config = dict(
    n_layer=8,
    d_model=96,
    n_head=3,
    n_kv_head=3,
    head_dim=32,
    d_mlp=768,
    vocab_size=4096,
    activation='quick_gelu',
    norm='rmsnorm',
    norm_place='pre',
    norm_eps=1e-05,
    positions='rope',
    rope_base=10000.0,
    rope_fraction=1.0,
    qk_norm=False,
    attn_scale=0.177,
    bias='none',
    tie_embeddings=False,
    parallel_block=False,
    init='normal',
    init_std_qkv=0.0576,
    init_std_o=0.0,
    init_std_up=0.0576,
    init_std_down=0.0,
    optimizer='soap_variant',
    lr=0.00857,
    lr_mult_qkv=0.7,
    beta1=0.95,
    beta2=0.98,
    lr_head=0.0128,
    grad_clip=1.0,
    warmup_steps=200,
    schedule='wsd',
    decay_fraction=0.694,
    decay_shape='linear',
    final_lr_fraction=0.1,
    batch_tokens=32768,
    seq_len=1024,
    doc_mask=True,
    train_tokens=111400000,
    steps=3400,
    dataset='wikipedia_en',
)
Each number is 500 + 40 x the weight over its row's rms, rounded and kept within 0 to 999. Layers, rows and columns count from 0. Numbers have three digits each. The size before them is the row's rms in percent of the matrix's.

# layer 2 MLP up, 768x96, rms 0.282, rows 144-288, columns 0-95
104:540480470518522510511564483544512450563507488496473558511390511529515532547524460514477502410468503519512375494480454538454511556521536454524479546510489472537467455509499497507519425484428459514517473493428536545470432458523532488446490533504539534456503425514471514528577465536492567564
106:541503489514519521579453519477506490570434494525467488518533488488470487477552538550528498452509563533540458520553500532520497489470583431502536471482488550452519487470509492479523477511485510539505533505548446464409527528486408497460494590552585505515526395548423487457507565445515497558
104:511500513479447454486448485554449565577509554532463421583482521528487455491497466490443470434492497482513455501491521520502453493472536589483438438489480515544475515522476520553551523424489513487433549478495513441475616551453496500500501515522487552481571563563492512474548522463543497545
093:571473513535519457482430574467429508479491542505529508487462474531459537513568483522433457426495467475513439456536567561510455439540556414490519513475507537483533529536580568504510549508538554454485474495526514469443489502499526518528567477448465456531488473485506529550478501529577429549
111:488530473551515543446560481525509465586398542445528477518460584470571534518506497498519519522539538515478415540444481509519414508510507547446362505506510505464519493496482507518455521494446534483463545492501563498508460462484527558474507534522518558520478458551455475501585497442499487501
107:528469561533467484513542481453491493560553467492451445453606431480555489530519512514456547482512492539464456492533488450603469466493474474514494531538523515511420488479532498525602439546516488432458473512585487523469473553543519527457507451532511544517465537462550512456539567515506543543
099:505504449517569499395474554546492501454488417480500484493546457458552451494547479552574487523458532531527469559503449492467489417490496552437517517553517453498537552422529428558480473514507532479474515560459495480497451609497478504539502499524457525447445508502551509495493494446532439509
090:545423465464516555507556573434475486537486470457506525476450511500498453511495473475436485489507554506522475413494550551492494542500509467434433523514540552480540514488414505453470536497476529531549443510459534611502506576524436479541485458464494514510455528561508456542543554459502464436
095:505453481540550509508466527513506421514528491457511465459490483420545453470502515538549549494544547531436507374479474535480523477549462459493450511536501508583459428429468541566569574502460443501452544480479477446487579487482514551500459529474519476498489476457429510523492477482489538536
103:479433411477480434477521543525541483477422443527463422570503488453541503438486466452500499445461493530513477519510500549535507537502460510397486512431477485503549511448569546549476559492540515528447491476475570499557441547544514521518517513556455498505506430496494507434559484523537471457
093:528473556561508539454506489496551454472519536472524469594442448506446446496502512446528473548506448470537510576458481489507547540537453478470508466455495529461554505561514532515506540530469461540531502520482490528568578533465469433486491562545534458467539472602483607501468552472466481483
106:515536472505471483477561517499464522493465511494519416523581496469505525474477512519442469504568513554490502477570439517619549493548443439461520530588502531598528500467575452556502561493474528582476493481564472503450489538437463517561545494496537548550517525505491486465512519479488505486
104:507497497519534471542461518475507492471518572519467496436515476460431572506483542515443487525520419520475516512506492457449484503516468571529465516466473563487445486459472476545495503534500445517505442487460483514513516461492491485535514504560521483646526465524593528396549561481539421560
095:588527598483508460529485528510561509451486495477587435516495457446484461483478479428444454561488498491548500501563462448482438478535499446484432479494515525555462573524484524581537447430483490481518555520583496544494518473519509516469510502510518498564522541568475458547487505544516441486
102:492516523467511559506447507565557475513531498428535480515479516512472541470440445537526523555428499476496431504562457534492455462470540507536482470560390562556520495514494538506544496514446468481525525545470465476389562528512439484514445522492502525498626490506518476484522538525441481506
116:477567524532539486452484450447447475498493498465558492562522455484518457559517415503429470481559531487442515448538404473455461488432461455493464521486525487479540444472542412514538512475515464533507457506470546496568582474425473460539496475547515535495510559501462498512447553458526461491
105:508556525423539487488482483444545445482501557497519483503498541448515414509493543511568545521430423478480510490532487539558514539442449528541514501442541639476513490509458496522545463569451482464539519560577446457502551524509452533458458537500489537510514456508479511511486545472560478525
106:484442455464498555546412525496531545495566488478508533554446497450455497540476491449530490512415508499484419515505484497461526483558601487501521487464414569515457492482541472473494489420482507479531487492516395493456523483534518490530521515426524450457515464535567486487479503555405520485
106:518464565460478454464506423477514427489559463522505535490493505471540441499573546499484479495477503422593538415635537557514459575498501479460504518498510461511553532457451562522474538524509550523546549462563474508469549577518480503535478505487470453527496464480501448513521500499477476482
103:502524570539531477519489563496482572463497508477448517575469498535569479468507478554463457508511483476534492517562487562489512512390547482449540508517488472501516469514473450444507500500595488509457447537550500472454462558550432515484517516483547473552443462586493466468490604510439461526
093:526496510531489487422491509521410491406480472543551456547510462489500507537509489492508411453511466438459453444528514516542453480426400508519533552510517494609490478514484527473569517496439441475577467545456510511457567501495522536544452481511520437489537502456478483461511568504521511493
099:442432503507521511546522583531511384488432494485487473531498467458456470452560526552443445513504535530503435473529440528480498492490495528554452475560516431533525461511525429518497565473453453487463464570489467474470500501440468479508468469459499437504494433555511474456577530544468465471
098:553497472482485460529498504546521401521480516528509530562450450468571497489508514408446499423445469530492481512572534549490515554491522501482520436567505515557504495435476479485534477507516439529508489451549510455492489508502493457496469579534511508545511471429468492403415574444558472504
112:543512527546476512477470496583549468531543542463423518467496522489538561594562493522532565474471501574432446418481447497455487578486513561479517491473494442481516472516564529556531537575436485532566555482559464468516477501511491469501470525555474528526557467540491476466474495478475494549
099:507466586491503536446514506524538521522533613482507553515490568447509516550496464547495413482474404538470477482521511509458486535430532484492500513492515444445514576517455500467513442489477542553534469493519444444468473457505509507381544555453489471556505466492539521495470480480541487426
093:537504503516458512472524578482459514471401547526459473505450405516443455533498445516484464505526464523570518544564513448504541533488543458576483424486479510493495520439481458464430485499507497472556421547495435575480542462514503443486505437509467495500511495535502483412519480429515484454
105:557491473560467431443447528503513470502480538500489529506459480523490488510535463554537485569477532512539425532509548496501479539431549511465449435525479487532465523501537473492421537469458511467579541497559540463436413504513454504586502525549495460523494554476423500463579500457422541495
093:466544573520454563498509526443503472445513548434501494496514511437512440515498471531514520490473445519473471550424559504543495468519468514499518549459574450528410452554567453546487476524521446443523534491423475479459484490511417515503477488495491521473481516447514621488488537510463448561
103:528485528524500467571454468449524504516468512503544496569455507484436489487517507454522532429434470494471514499486517496532460500483407491538521577469493549436515509554447483496581463553462567518567483433495503470454483496518587453494559494514491503515564498454450445433539403535471459480
086:509419470495525537452488507478488516481542532516500508553493495494581409455517535502437506461441479570547506439472494566489430503458503483586461591543508495521514460535475445574455498529488424529456515413505536480468508490453454481440460435467512551470522505430507545515482516482503522463
091:506504472465518486507539505510530512455499483487506388501486481446519520474435496525456513512537477492471467486454467537524442491534522542408501481540550554598542435506480493449452486373503447490517512462518496496467460536506577530473524550470463419491565497528460424518481521509512598508
096:487514568497510507511476518436485529427472548460526523545481583534478500510506489556495493488468494448513480401447492510479514484445481583492499545522482462469399505466455480402514509484521510468524537490464442474495466510404439539467557585484599530560489480553481513512506504469544481525
098:515493591480524512464584438485459523510494498578452507433435405467543451525539512491556491506584466509546498402599514519564522517509547477465460493492462484549530465491529465513509497453488484504426487474513540494483487564522476503540517431482509413536513525450479522444494491473498541494
100:473533537572514490460434463461440486524517424496516463442537456468536464509509517449467518446377569520454496496475467462491462467593529427589447506444539518456555536470476459509530515436547523516521523493545506496494536490492453510509535500530450510491519525488472539540474522429501446436
099:492511498552591525566450564419504511466478529493567448467507496442482532506473466583540493487510486458512500512542501480513455503484602579417480429508443458486547494495498526512493517492559493525455487459540584491567491523503501515538481542473525501571614486502521573492491492519487463510
116:515531491508519445515472469530574475453530541491570465449490455435510543482454497499539552473468492492490474480474555504455440423534506512533459486473474537589485513456475540450499525455570440474504529440509481516426563443574542516508445503484549549574537504429485465568502438532526542523
098:563486462454427511587479546454437549481515433474450522474475469457478511523470550550495479405543512469515477523486536532499537564505531554524553437479497478482446559557568463495501505493485588512514514537517491476421548503511480492556526500560598449512446529488492532523535518482452485546
100:535496556521454546406541533447509468513495464577517504570445537435506495428498440495508525535504525465522498457545494524419484501526403499522580493516519480466535493547576520503499560564493474471554554529458485517553522456533483463511498516471505493505437462559517552470506431467442513565
104:567429573506612492512504536480460461526528450548491433507549478473447521473572503474520465479515439538552521467534496486457443542531522519486465494440481502580438507491467497501502477500485572472509540492550514512466445487454533490505468524487456497589539425492570461503472414475518524434
114:581516546495475448545539453367527505496556479453471520536538466578475459518498488444521464472461443546444481577483504505519508470478543495477516460489457541491441487471436452508544480543491447455458399499541460527521477494456504474456407486483503526423478564509472483520524524518505511510
092:498498546516512524523426555516495512503444527476529517549419470463458481409530486488380561504481536475502485503513587527518481426519528491512511488471404480540560501415486530498513517491558477475437489526515553565522486460456470522469504532476544453533532513540459434499519462509534570432
110:538525528475467533386506521532534499504519573473514414547517455481526547592526516509478480415506513506533521490427456498551537552496426532495488554519560478484421475488491429532524515519537513492468483502490515529520456505575458467489485406538468433508503566553453508481474527507458506565
103:448493502600506466451483421474498452505495552497526450448483475549528451444517523504460449553507522500460480519544458491476480485475563447527612501473536439496448505502470524503515558551479394525517475522451540495552576473427556524533496509459516422540490496565522523490504517462466542484
091:556505550457457577556494602548520537560515474501453568476461429447468459560535452473489460536470494480500514534520478484506509460548513550531529625501469478516507544501487563556535559530476468513506473538478435488461535438466557492505457523549471476473509491504515451545509506485549493582
097:487523520484523507481437546530472490545406451505445520497526472526533473496477520498485426455489437500548518441601463448528515571520481457489445490487484495495464456451512538465504537534363447417458455432533464455499547508447519493516450488479488406508501503485473508465519487457521530532
100:567544464493540514550479532442501508508513529513475510464505433434464514518558448454490456463521488492473518526485467403467523454417472471492520482485497483536486512565475455447558561466442437520533492487546469519509524466557523526443497453474488504567495544494547504446431481588512406579
097:500495499540502447404545458405463561525477500455506484559557443506514440438499514491452510448493546436528435494472516539462526537496448497499500526446555546469553467519466435451460572500502533568549464468537499542528459491535462518439544502546536509488480484531406516563447495498528490494
098:519500489437524541492478532414537461569490486447511480487511491588531572552466503561514490460458483517564488503428527472526551556508470522477532519514555476537523468478469502516504441471513503497481453452461533591537493547566519515531506526559460511443526483489421498489539444533557462380
085:590561537519501480517514465411602487507518456479460506568487444461491489537612438425487479464498481513555475458560500474516546565462455466503505541516518475527514480414479518510475523473461554487554462459435472505535476528491516444505475488459511541434529453491453494530553493465526452523
099:572520443548529470488531560514470573448487553506532465542523496483508489488586444509457498420566520563502497470413470491498519513420510442536501442576496463490544452481481511538439521476481508469475469537501497487459507491428482511474523521539481545579525455495496501497517475498563374473
110:500485475578547512513470573545503538465523496504452476591466447439478454542481504481503554475512553488493511476465484545486513506576588506502552450428560454463556506475514526497436445456476453559506464439397501483521519496551492497536524510480528408503537508547503476486519494502504435421
109:479534407467514540481529543461461504467489523518464403511505486512466523418515531529491441478505516549508506524554528484519515487421513588477535444443484574474522509454555400506498528489499442450474466514439421505539567495512490497483437526549491467553464401495511547514503518464509525457
111:508483521534499483543448496500504513548447492549485472515525513483531498495478529600503587507471492554532497497471474567458426537535564462558477443511498537511443500466477504527464513483475510518470507487612455429430542462464497523572453558539496440503457452484517458497445617461509473531
102:586463482509481522488482498532559517476456446454484509482456478449531523453482454478484484571502481515540437536474532510416480468491548503574550574450390534469450538451510510553485546416566490518473500495507472557509497509551529442541478497552469531459519516531470519502544443492582532557
094:463543532489475532576581478522485498469476507483568472571479456486456475489489475419566540456462534480468471498528495543543624499542513506514516496583482478497469545530475501573540500572432484476481456500487455496464559470546436476533551535506507478489491521447540498529498588420493461518
101:548476511463487477533471458453513478511520490532414550463527472521418494461546512557526452502519497443531489475573492491510469476454475486513493475471504483473516400518474468515509460579598434487546509460529573511501527534427496517477533492533549475550569512502567447444412442561476502467
117:515496552509475494544489442520415541583578549477519482428498514443503488532383477457511442511472520504580484540500465480455517505504531455531489537518477519475450485479532527484430461509470505526510450476530415503508594473521559483490445501509577474487473529466485523432492478572500576476
095:529499502513575498531474495518436573445503505483436462485479473491471583476475410527479558530509534575517536616489476492496512471466523511508501479501509476458495482490531492566506430501510450452439490513487479517445479522413470518484569522542491510592604539550507507507505446425481528475
101:506482513540577473443542509538451445485476530437538489528398520531498469543528487475496489526471529530543538531425501506608576524554508526490512558479515522529484482508515453438502444485451514608537475485534480488497485514619555439505560483505564504512529501550520482445495534510503493541
107:507476535372514533550442555467496528574544422488460467447470521520469539534525525443507516484469478510479463526478503546441450460482469577470491501464482493546457550532526531566466518530433443539497491490480472492416501429478585486487462506555514555513509515519506517483441456505470583522
095:519489521481435555481485515460514486560517506480492479563467490505516496545481455486550487436484481612559522491623524432462519489445426471517502491506512422519527437516494468439559531512492514495448502544500493449541456492494448482496520455499471461464602580503528501534544495503529561569
094:434434491577519525480514496520558560547488460429530560526505516477541559488486447475493412435440479523483518464468477513519534508512498462551533502446475420457387494487513504521419474515485563433514508415531508489530471567557480455525438547496474482493510473523564523512492484471525500529
099:499462512469516539575475450508524541507536484489537456430525534484510480575470480589573463466474439483543440507533448544518468517488455538565488546516526456567565524479539528422505427469532401529506479474446494477445539529417505516475480506480588530488498514507501532469531544531450505518
112:429450588525501549490515466510426494513543510484496507515461502499446479479552548456542474428469514446488477512480519568526507504497497502493475568552489515588464534554405499473534526471468504421500534505463553516444515447481574519508497557545527429458490510455528434478537516413483569522
091:507508499548457490513518498508527475434561482531531442489514406465481479466470591508472445488511468508515516552512485507536450522432471511561554466547522426560511459464535483540485541382506487525491510486500559461463536411533508526485567483489550504486495518480545475486566551522480527617
108:503493473487495577478447486535475542462517477494565492494459505551484514519547471529454410512479537531462486492518479534476517472541592485468496442546439550525515607444522540480484446500488481529509536461523486422466500440536582518531512564505524391511501426466492535474557563485449515485
112:559488507418510439527520465441495528525518487522570512486438483484546557551570474540485549476516554556469489481538509442512506458469494515516429435486456584478498545514554460459526468536498473444532508507484426530528440472506452543517461509551520594549438469516556509556511529466489538430
106:503494457410470404483477572495486487516520509482570543480435484484540484525482448472465493579516518434484467593493453479489493455520472517533536426450495509484505424515490521567481501510498446527510593498475450484522502452540515464555525499489449483614528441513557471525489507571530502492
115:513437543480542521523534449433504514399514489450512452557527494579482510527504441531466597517553460538489457465484444488547505483522468560480458471494516550539421490486508489473537479516473520461580546474523477546524473462534537488507527574573458502511499528427539468507412477475557519462
098:472542537519497526485445444492465556549546531527483462443401492486586500540546490527477415477505517610532553531533493442495474551520473480471475469521461399593441480525534459520478495535488496471486499523469516595540534504523439484458523465494563518516485557473503523515517456548501515505
109:508535545555459515444514501508482446522477473535511452567510469443430499445487489470555570562573467581525529486480492454543452452457501528526514473510504571488499611514512456544488515505503448505489506484535452480470477478525494476545507512510407590577505600526438506500486493491450493529
099:464511480517459480418477509470512447479471491449425471473534492547416529529477503500480472465543498503492470483472418493506515533584465564537503525522503530543436482449522511566467536610492484477527453534441496511521525529439470495512533523520445546571436471460511453476481611459537450474
107:597514454455477464576490461538538530516514518468482462521526507552471498430456507507549441574444460544544476495596455477504543540419524545506528476511444549539543469534505476494454493482417514524499431548542542487476497549508494582580498464536428515469510508537516503478475519445494500530
100:515429487544462529473468467534502504506469486490522504457526484502506502470571598439552470497489501449464492495467527535597413495540552517480489552465483524452509471432546499582466531507517499511436525510475583476449548525554532545526525501482444555512512452516541525434476605508548457545
100:441511593493501565472513484459482496507478514439507458438495514483517535463472437526473478478529467551533494522510519489480441452509442507518547549483490521457479496546498440553586447569570466425480498476530517519425479431460416464482486405477545483554501531555530555469554470475496459481
100:484490492520530532536520452548507478467512479484559403508496477497474464454451419543457498440473565538472413508455447537507524486474505453485432515547422526470463521562470496423532493453530502491520503529442490486478474576472462539483433503517573425467521524474535442432532523571536501490
104:588520495503494436531470494439494494569510522450540456492499523571496523490529497451441480476536508504538462548506421462594531623541507456499499444441559502510492511417462481545484452459498516536468437502526555538506502546569576543499507504494481566538518456537497483506524473494444470476
112:492474515504520440524485532520537522532499546491547462458483484511538496486425470402460477393485504570514507482489480474425447463578523428603463454476506494533506528444524461454437535541496469522463503540443542531554525467536474504472533490560462443555479465569517493477452449517528474520
092:495506489523502489524527482493513522485507502521501435417452514502494510535434471493478489583472463576530529517526483455545491457509465553474504403514521497489479462472561585481533502481481502507475480492533415487457559429552514487512419503527439482533560556506502564554568576548579514576
131:526503474454469444459455471483456478468579436468528454430516494529481471503542475482499515563428591478426506479540492550479460470426492542478445583547512459407480509510551550506488468469544488494536557517477426467525509519524479509556537522527443489438450494454526498546500471457562523510
096:523545493535607508561507522529530488405504531482577514535530475404508487544460565525516487556548498551462456504463511524525475463442508569529490439470469467468588512446534537496568464498492479529533445439573515540489518433510559509466458500473492538489480532543472518505479525528536504431
108:540505476590454481503490587486547434477502568464436503542468515527470574510509498475440496384507527522494510505508475505491554522412474495483481519478506589557541446478472468505495496541497525523519460495570527465431495563555564513502469460487510524573523537505563529487461473434440512487
109:490462513424432511453549477494484523463573499555502480477495485467443422438483561556532546472501507510545559491519513534463537516447504448532484499506549483496584512538595508474458475469545483486511476534495556428479534445455477444495521520551513444541493433530519529547584527428530544537
092:561478528497495496495482563587443444512469510383548489543511547569531559464568495521513504528504480487543468509499458546499461521550500483489480448458480504489476521466473540593527453526494479426547508534474466550472585473427503496572533508532552551511503522412503483481490546574497490516
115:494383510578578542506560553476551458459482496552547488504507523422560480444547455477473517511491582494579490504460493551509549545557533515499505544521516475519516536535506461448446502483427567517496464567513514504529478505596455477499581464493495524516482496511546461469523522509556497510
093:539426521541541473500462551501477512437524507427550547440554467416486496447488511518575475484429590447472463510472576535556499540521485519546475445460515495509502476512549472502576568463485510542529504532521530565496583447461447488490498474525513454576511495536508488541509470528446457498
099:482513498529418503543519497447544539519499488399509496521501481455499474499542508445589473570475610495503468502486548486490482487538517491490541532445487441541558435490599449534489474495557463480519563460449543531572478465555499451506506488461462503573496525479492419481458509570499492521
081:515477549468537563568542528548478481510493486522539558459532540474593463518503508553559482511472522544468487462500489548410487436455543422492524497482426488414520536449457504497431484497473448492421452487589524547540515569513502498476559466554521512525482501524503494514571457501523461470
095:513497469454511532455486430570470508600538515533474455551529542511486525489518584544514537480469477555545455460519489520479505439527453526467452472540517497514462505456513486586521428540497429528446472455506482413468556586431559510518464450528486461556530464559470514504537531509527516516
098:479520495507497519442452513513432530611493468462559475441526475567454482516514463547482507516456465527516506601470444419466506449516484535445435544455509456472491455496587457575511473567477516507509525526479508482529494482519510555573442463543497508553520527443577488523491489517550537478
099:518523541517579566466497451488516554523423506528482462512432496468505418470504499531516483547481501537456497438548474504498505446535561474446428502505533512471568399483563518481483512470477549507518433456501539481503428422441592523507512457517520516554463467532517510480461439478458472552
097:568513518499547477476588496474554473483504514534578459509456505456529399523471518450478493478489502504440513491467465493521446491526490543561571476540516505580491520423455498396547481457553470479562475468492554556540467526483513506435486492495575538452458522502467527447469531543556527455
115:551492525543537472486529533505449469534491520483534435448479475497482484501467523477484437472452505527483489417481539418541529533544507513463519442456457450492536503419533501507439507454480545460466528526506440512522521545586604479610541482543482459519457454490535447530503523467514420555
081:477494461549563538496508545426544482524446465468485488473451431468484528558535435475496538498492565504488482500502495462457480506486541497475406462469489564505525540501500506511481439396528533486479503429394526443570496491502496542514465509544387485504510448481432480513524477479572546514
094:506506542457502510496567474512565524515585516469521540483476564532614373526510532526546489468430461423536538488501473516496491517432421436521518527483490506515463450511471446498501427529531517488527496399553500494468502540493548492521450540516497566475518513485531484484521529496484582505
086:496407502472518463500459449459455442604559537506465484512531524480534540527452505478449491528450388530499461436503467561513462602458456477439478507486502545484465504477498521501488493494470515529537512450505584452542529440494467485518481454504436521535532573544459538503480477469510560545
099:549488478475518465442478483541449518493565472490500584497481519454558542507493529548485474534549482490508545522547485576470502489506590495554485397522484506521492512509522565431476551503446540493509433447456530569474464458504433463466478473556597462519519454510535540518564520517473521423
102:539517446510528468435457450498467504454574472484446458493422576499477517502454503545405545411474556515527431450499524525509491496479565561469492492521455550449542565495452446522533543565505465550517438522502517491412555507526472510503495519462533499522504490404528521517497491557488485501
092:467487559508483537550482465537455509567413454475432479546544463475457526480551446465512442498554512518475481494513441542559485499532510441586471515528558436478475457488439533485487495456499506462507528453504564455565544533508478511552500464535491396502446455475530568495572502487494507438
096:593432580485465562430525550483552484472508491540526466476509526461530513558482509521507548482496489496435526491451482554548531493538520470489505571555502585482421516495504512467533470543441508562566542526528501485458492509496508436547500476491549573533471527573570532513485440506426471543
089:508525474526498473487566503456456470556484449466494426477445560490504567509569554476534532519457495575544524487548532531460436503508511503507469585515478459528447471468553488526494549489477433425506457567447490533517456547527435441507517500561461536483517489478539461465517457472424563570
096:480520480496535494415486544532512482453578446510544478557541492521500454464518491527524541526518501527543504515539538515589544473450490459524482581525504550531503534515500516456507507497459498421467452512477485560550529535555398491514461537493440505500475521512558432545501548544586384494
096:535428521512496417535536523505543429461507495532467490515440497412456540505450544503444499486479406591505488433481527582511496471417513499522448467484474519499518482466481567543571472472409586470467456435529559514558514495479458462525518465517510487464492469508488529506457496506519492524
101:502526541587495489482537540518425425430501470497492470448467495430514496511555506546430496529504441464524569486509525518511562423459495470503486470566468500553547511445507469441538525516540542461453499476465492553536483513499464450513479499467501573480511583580573479480561521541509424505
102:518479482487477498575498538498457457450533518458461460536464449468463553503552486523441446527550472530524448483509482548508473576532544483529527462490476500574449461481439538484500495463517488540570536533509550469483474533548513498527573591440517474497595604462532487430543519526469534454
081:494433460541468462475566527507565475510565493475588562521573530466514429504527489531487501587533519519550436490524521535528491504450554551478465530454544453452536499507517491512410468492570531452492502467495586510478502525492510516483517555498507424525499534516557446449521579499438502451
097:454480497507500505492566446496570475513512539438546506523513459477553522523501440533441464526432424527422552533527522522560540475557478490497516499435576504515518456529489559428452445536515430541500410505427474508492480531429543563525518539597486469518474507529482523460501504491470494479
105:509468513523509570553482535512478525571491555472428541474498554431428517483529469532519531466499575472483441580534494530517545448442532523558551450500522514507528516533551506495472446481507479514449499466491500509383557515550556525511616498517517533495472527507537518480500489511397481464
090:503474470540468481491528480494513459524558610418442467491458499442538517505464480472459543545545450510565482445451532594479442430513426573514500498507455551502497528479508465526565467478511519496557593476467551536550503490497504466477519477521487531417517462522473537538478460548455542480
106:499491501545541453575539495473516493498503570457487545533579461450481498474542434500503437502607537563550522540508512482531490488483516504503588473541483483526492396525520454509473517572477510458503465490454526501509554518549558619497506505440465507556504454519517463478497566483486495429
112:496557524514488576574440423505468536538434541510498533504478438520493516503527499475488500495527501461570523494602438519511490519428509467484445494532521489513575514576439525455505530535554430473526445490503483435461556522465514482443531515507596458559546495570446520493498479500505549495
098:521495518508534451513518515510504516418490471542528476581503459464445395524519512499542515524450553531533524411515445509492500481448522490408465556591536480528520499556496473439505510457489444536514552456423454493501467546401445559530491530513495467431501507479482517470508518450458539482
096:529496441560431593475464490545503497483590492464506461435484511475489514517492568497518430505477496468426506452457457405497482415515531488506523405497459449521443434529482527525487488443431471525547570452542442506479503481511463503492473527503497505455496527527527566437453512502472494457
100:549606487465492432542502504497474591511477515451436493507462457520493538476542499534461438486505511572556498537542476481562424551468531501382502524545481503459523504516503444480479487484477574510482440507479415481456508503467479549547553515481519508490469528537589524511492432464447495502
108:513460494524495492489474442454492439418489567546486527490509490541445487495515499475480430484514493530435435479495511497549527518588511517474511467551561479537494474456479475457452546481567505525459512428600433441464528509530575555477501541504351500481560499502495470507473496476517496516
095:509456563600475489497488510588550498481587507473497489526465490474483519544487550505513390467488501534507533507576495468484468526443500492443455434478495434475549505484497456525455530490535510490504479429576473447458490520471551466459482497438523463443471556499474581462572487560548503487
085:481523527494430464439509482450564451515545475469512483479560524470464494579498494461535530436475547458509531458458508528500499448556476484528478488522511543425480469503488623529485489522495449506505512458509596490547534511526465482475480516487592523488501532541480533422511549475520613578
082:468519463591461548521477543454486424462464492448502461485507512501511440539516496486510465506454544409577483511506463548576445555475523459570502492521534505533456453535477498490517486529522540505514526544474573518482548490470427517528549531421502514613491444467445481513474494410509518478
082:482514528443521446480494469504508425515559492445483572472462487441545494407450508516557509475433535563499472517457513471476492541529512454494515510479501485513539501496536484538527497437425515441552422430527475563468533558503511441444494519519605459473508436545442548502566495528538491497
092:529536464522546539464501452516490466496448448508494504500535469452488491464537477450565551571450516487516573486457453512536565486471485529528515527537566381543536542428487522597509566463469506499599550450459483573522508504524485554445481509461489442522468472493450485526494500471533538506
114:527485577492500529527477445517578525483552500456517486530484496474483514547516505445470491430527517531435551523545480519494559469443477542472505478582526613515516466417570500485502458603588505520487491462515521506443460513493552484543528503531479558528510478499406546487482501518484575518
117:492473544498548489497576598485507547484513506489512485447533448475573424552513509492379445463546454590474480557443466494511482537488584539558427502512488567571539493445532492513473533488498449457459475515504522511459500489516509510523559510534460535531492455463514483493481558460520474456
128:526499502484535546452551543514525372460508576517499455432426456540488529520454521458480459424484475517472521502453544560546558515516494533468436476543497562480573513403536480505504469540486498499541464488514508525460531510426537442525507486544549506509531531535442563502458498503524506430
091:591453552486525593503503529481550533480470531486530525516495498514508584493517483427525414506448445550489508381490519469468489547537529439466465461445481512439439463419519509541502500541464509524505513442492427471454522457478526457471528507491491477538552459479510579443478488517466528512
108:487507533568491556544374498473492447497474580491497492443544469563465462533490517485481480551527499441423520459525483546461523529495520468537532514495518448514503568553477398486565465486451521438505548494505539479437576491499534468432502489494478420487504513578475520532470534462474521517
089:533504509560452418470482532509459520455515516526471447523512470499498545472502459510510460514479522529500519580485526545481520432372480539519591496449454507432591449515500469487500461514561511534494484512484513510504421467609492497446554425527490517496513544469446563516558541508490513502
098:492498457541447475514497464537529506515487412556504474575481431523509484513562483509473521499484472504568422476519479513463527458483558487516410485437536518506545500508420509445499457470551615476495590491499487462564517426510474526527512522498462448423487464553509519515554544446549486511
095:566525529547522510556478506483434544560500460532575450458559476471522476415490509466553493512522464523463574461429528508475488523504541550503498476491498477470459545555500464572528456476504532472460521503521521490492524489542545587496474429486465479541527511571535525444548386457530477430
111:448480544512496516423518500444550485504459488437534533515509528475500445498501486534539519494470511511503492460502479523437544506475496426465459532475494551437432518508432477425442534469533456485479508469505499504510534515481434456494536450427531494387471520555560610550523555441534572510
089:564555562473496500516557470472558534490515507440488535486484519507536526454517488419560575531496455532475444458448460536521467436508489523476512524494518583501479503516497471521531513509468514506509457533507564520451492454453551450438473427564489620538518451515469510452426521520468546425
086:520531482597499493476528502546554501492527546485502459545409478460536480451475435510480553454541519533545491374477435508524511521486470487579494461483512504510522598476478509426501449391558501500521519544491462518496496509509465477502418464528543530463540506514488486454547497535480566535
083:520449478449484532487525477451448480439531486470457466457495475470519451492517504500495566534518458489479492523479508443512499487422478514564463481495501419466536470488488414616537502530467486451532440549507493529535511430374483489459458455556429466464479528503557484498488491511575519562
092:457506437443528526560478505490488410478501489435468488473461516451539587486519451513493399474545513595475530465488446516514529480504529499527603529436516424512494460478506507567494531509494424460473482438474566536556493560474501534481537524480539548503508555503461495543483473454554492484
091:552438536464492555512511532449486506475512502521481565545548535535489505537497561483574448500477477508465576536439418554462597477484467553513459485456502434471526504485556516496512520431465512454509439520444568429484504507597516490512472506535487457478582452511536503492489510467441552486
098:491501523504516536519462490465479557434449521539557490471497473477543496508490478500520510427505498570514499558548541434488461455497496485477545463507503477487469447475492422573529481539473436423493469561455478564537511552424497534420458496538398442532472499536493573490602480535472506499
092:535537581509488527494513456524548486521478539554505564503477398501510500460519581533472471535557469503495489461619462616531511498503521536555555505483453483473527535485514529488464489490533579535512491533548551518515506469495514445491505533569444540453520519466482583505435563511530548509
104:485481543481507520532527520495566501485457476503539556581463481490515441506541497579485525515467559486585471417518458536511518535511538433545457591484538471519481444497451472538407478475618457497502568479520497453403563509512514485514535543491490512438465464460507515530491485516514508486
100:491499483542505521501567459458490583499416434461459455497488505451423532567467514485507552486540467519532457485502501518487446521528488596460512523503481554556439486496477553544498425464453444428455544468531516519539465597477432540524466541438500479510529474522501473500529512552563460524
114:520465466537492545457432519541479468433524521511472510543468527493550536445487466517460450517423496540507513556499517595589478436511536450515513535501499567478528531489416521586568508489544497503476527517513590492450586480518546482470580482424448507495482497515495477462559484535523476515
106:490561513544505553460464538454470601552495487467486463501476582503457521430433480520496512524531468499534467434531521578483458545477525545450540559525539569485490612563453501538539504503527552482501459487448488537469480509491442487536506508521496529566552467569465536457492554443512485495
110:514466548554534517476440564486532494427432517492517495461516547511523442499463555507518394379433487474514576562415494476493471525504498499535506557485476473472559521479526481482519475558543513518507508497452442515463517495543459558441443490563442482552506531442485516496450530543514482483
104:541519491541479531529544578552504483491451573456493531476504464505414531511543455512480482481445466528503403531519467487517469482453517403491497497458496455522524476462495489518509465548499563560507496549522495562545496481569521499441524472479427577572522485542539503413504490564484411531
102:512562506461479529569511451535522491479539528465438423513515460548588425532545507533535510576515514473516496526493463513551538495447499543519492532576423469500513541507491427499454486522562507492511434521452448469398495535534544476519501519481480474476500491556417537494574557517457455538
105:479454514465475541501503506497497444495526539632507471455510513521566541458553567563541509488412537465481434527457487564469519477520433535480485492507505511487490503464477480475549499477470469506521535478511536508354495505505549494484581546566468550458538508524442527476476521475523529575
107:453462511527499453521555496501591557545441533529548451454554541480480476557514567550484492468519483447544487510498513515611529499445519599504459538494501546517578464523489447520529512473550469489477485465536512481442537450542475539482524441545481477594445483480510469492511431477545542492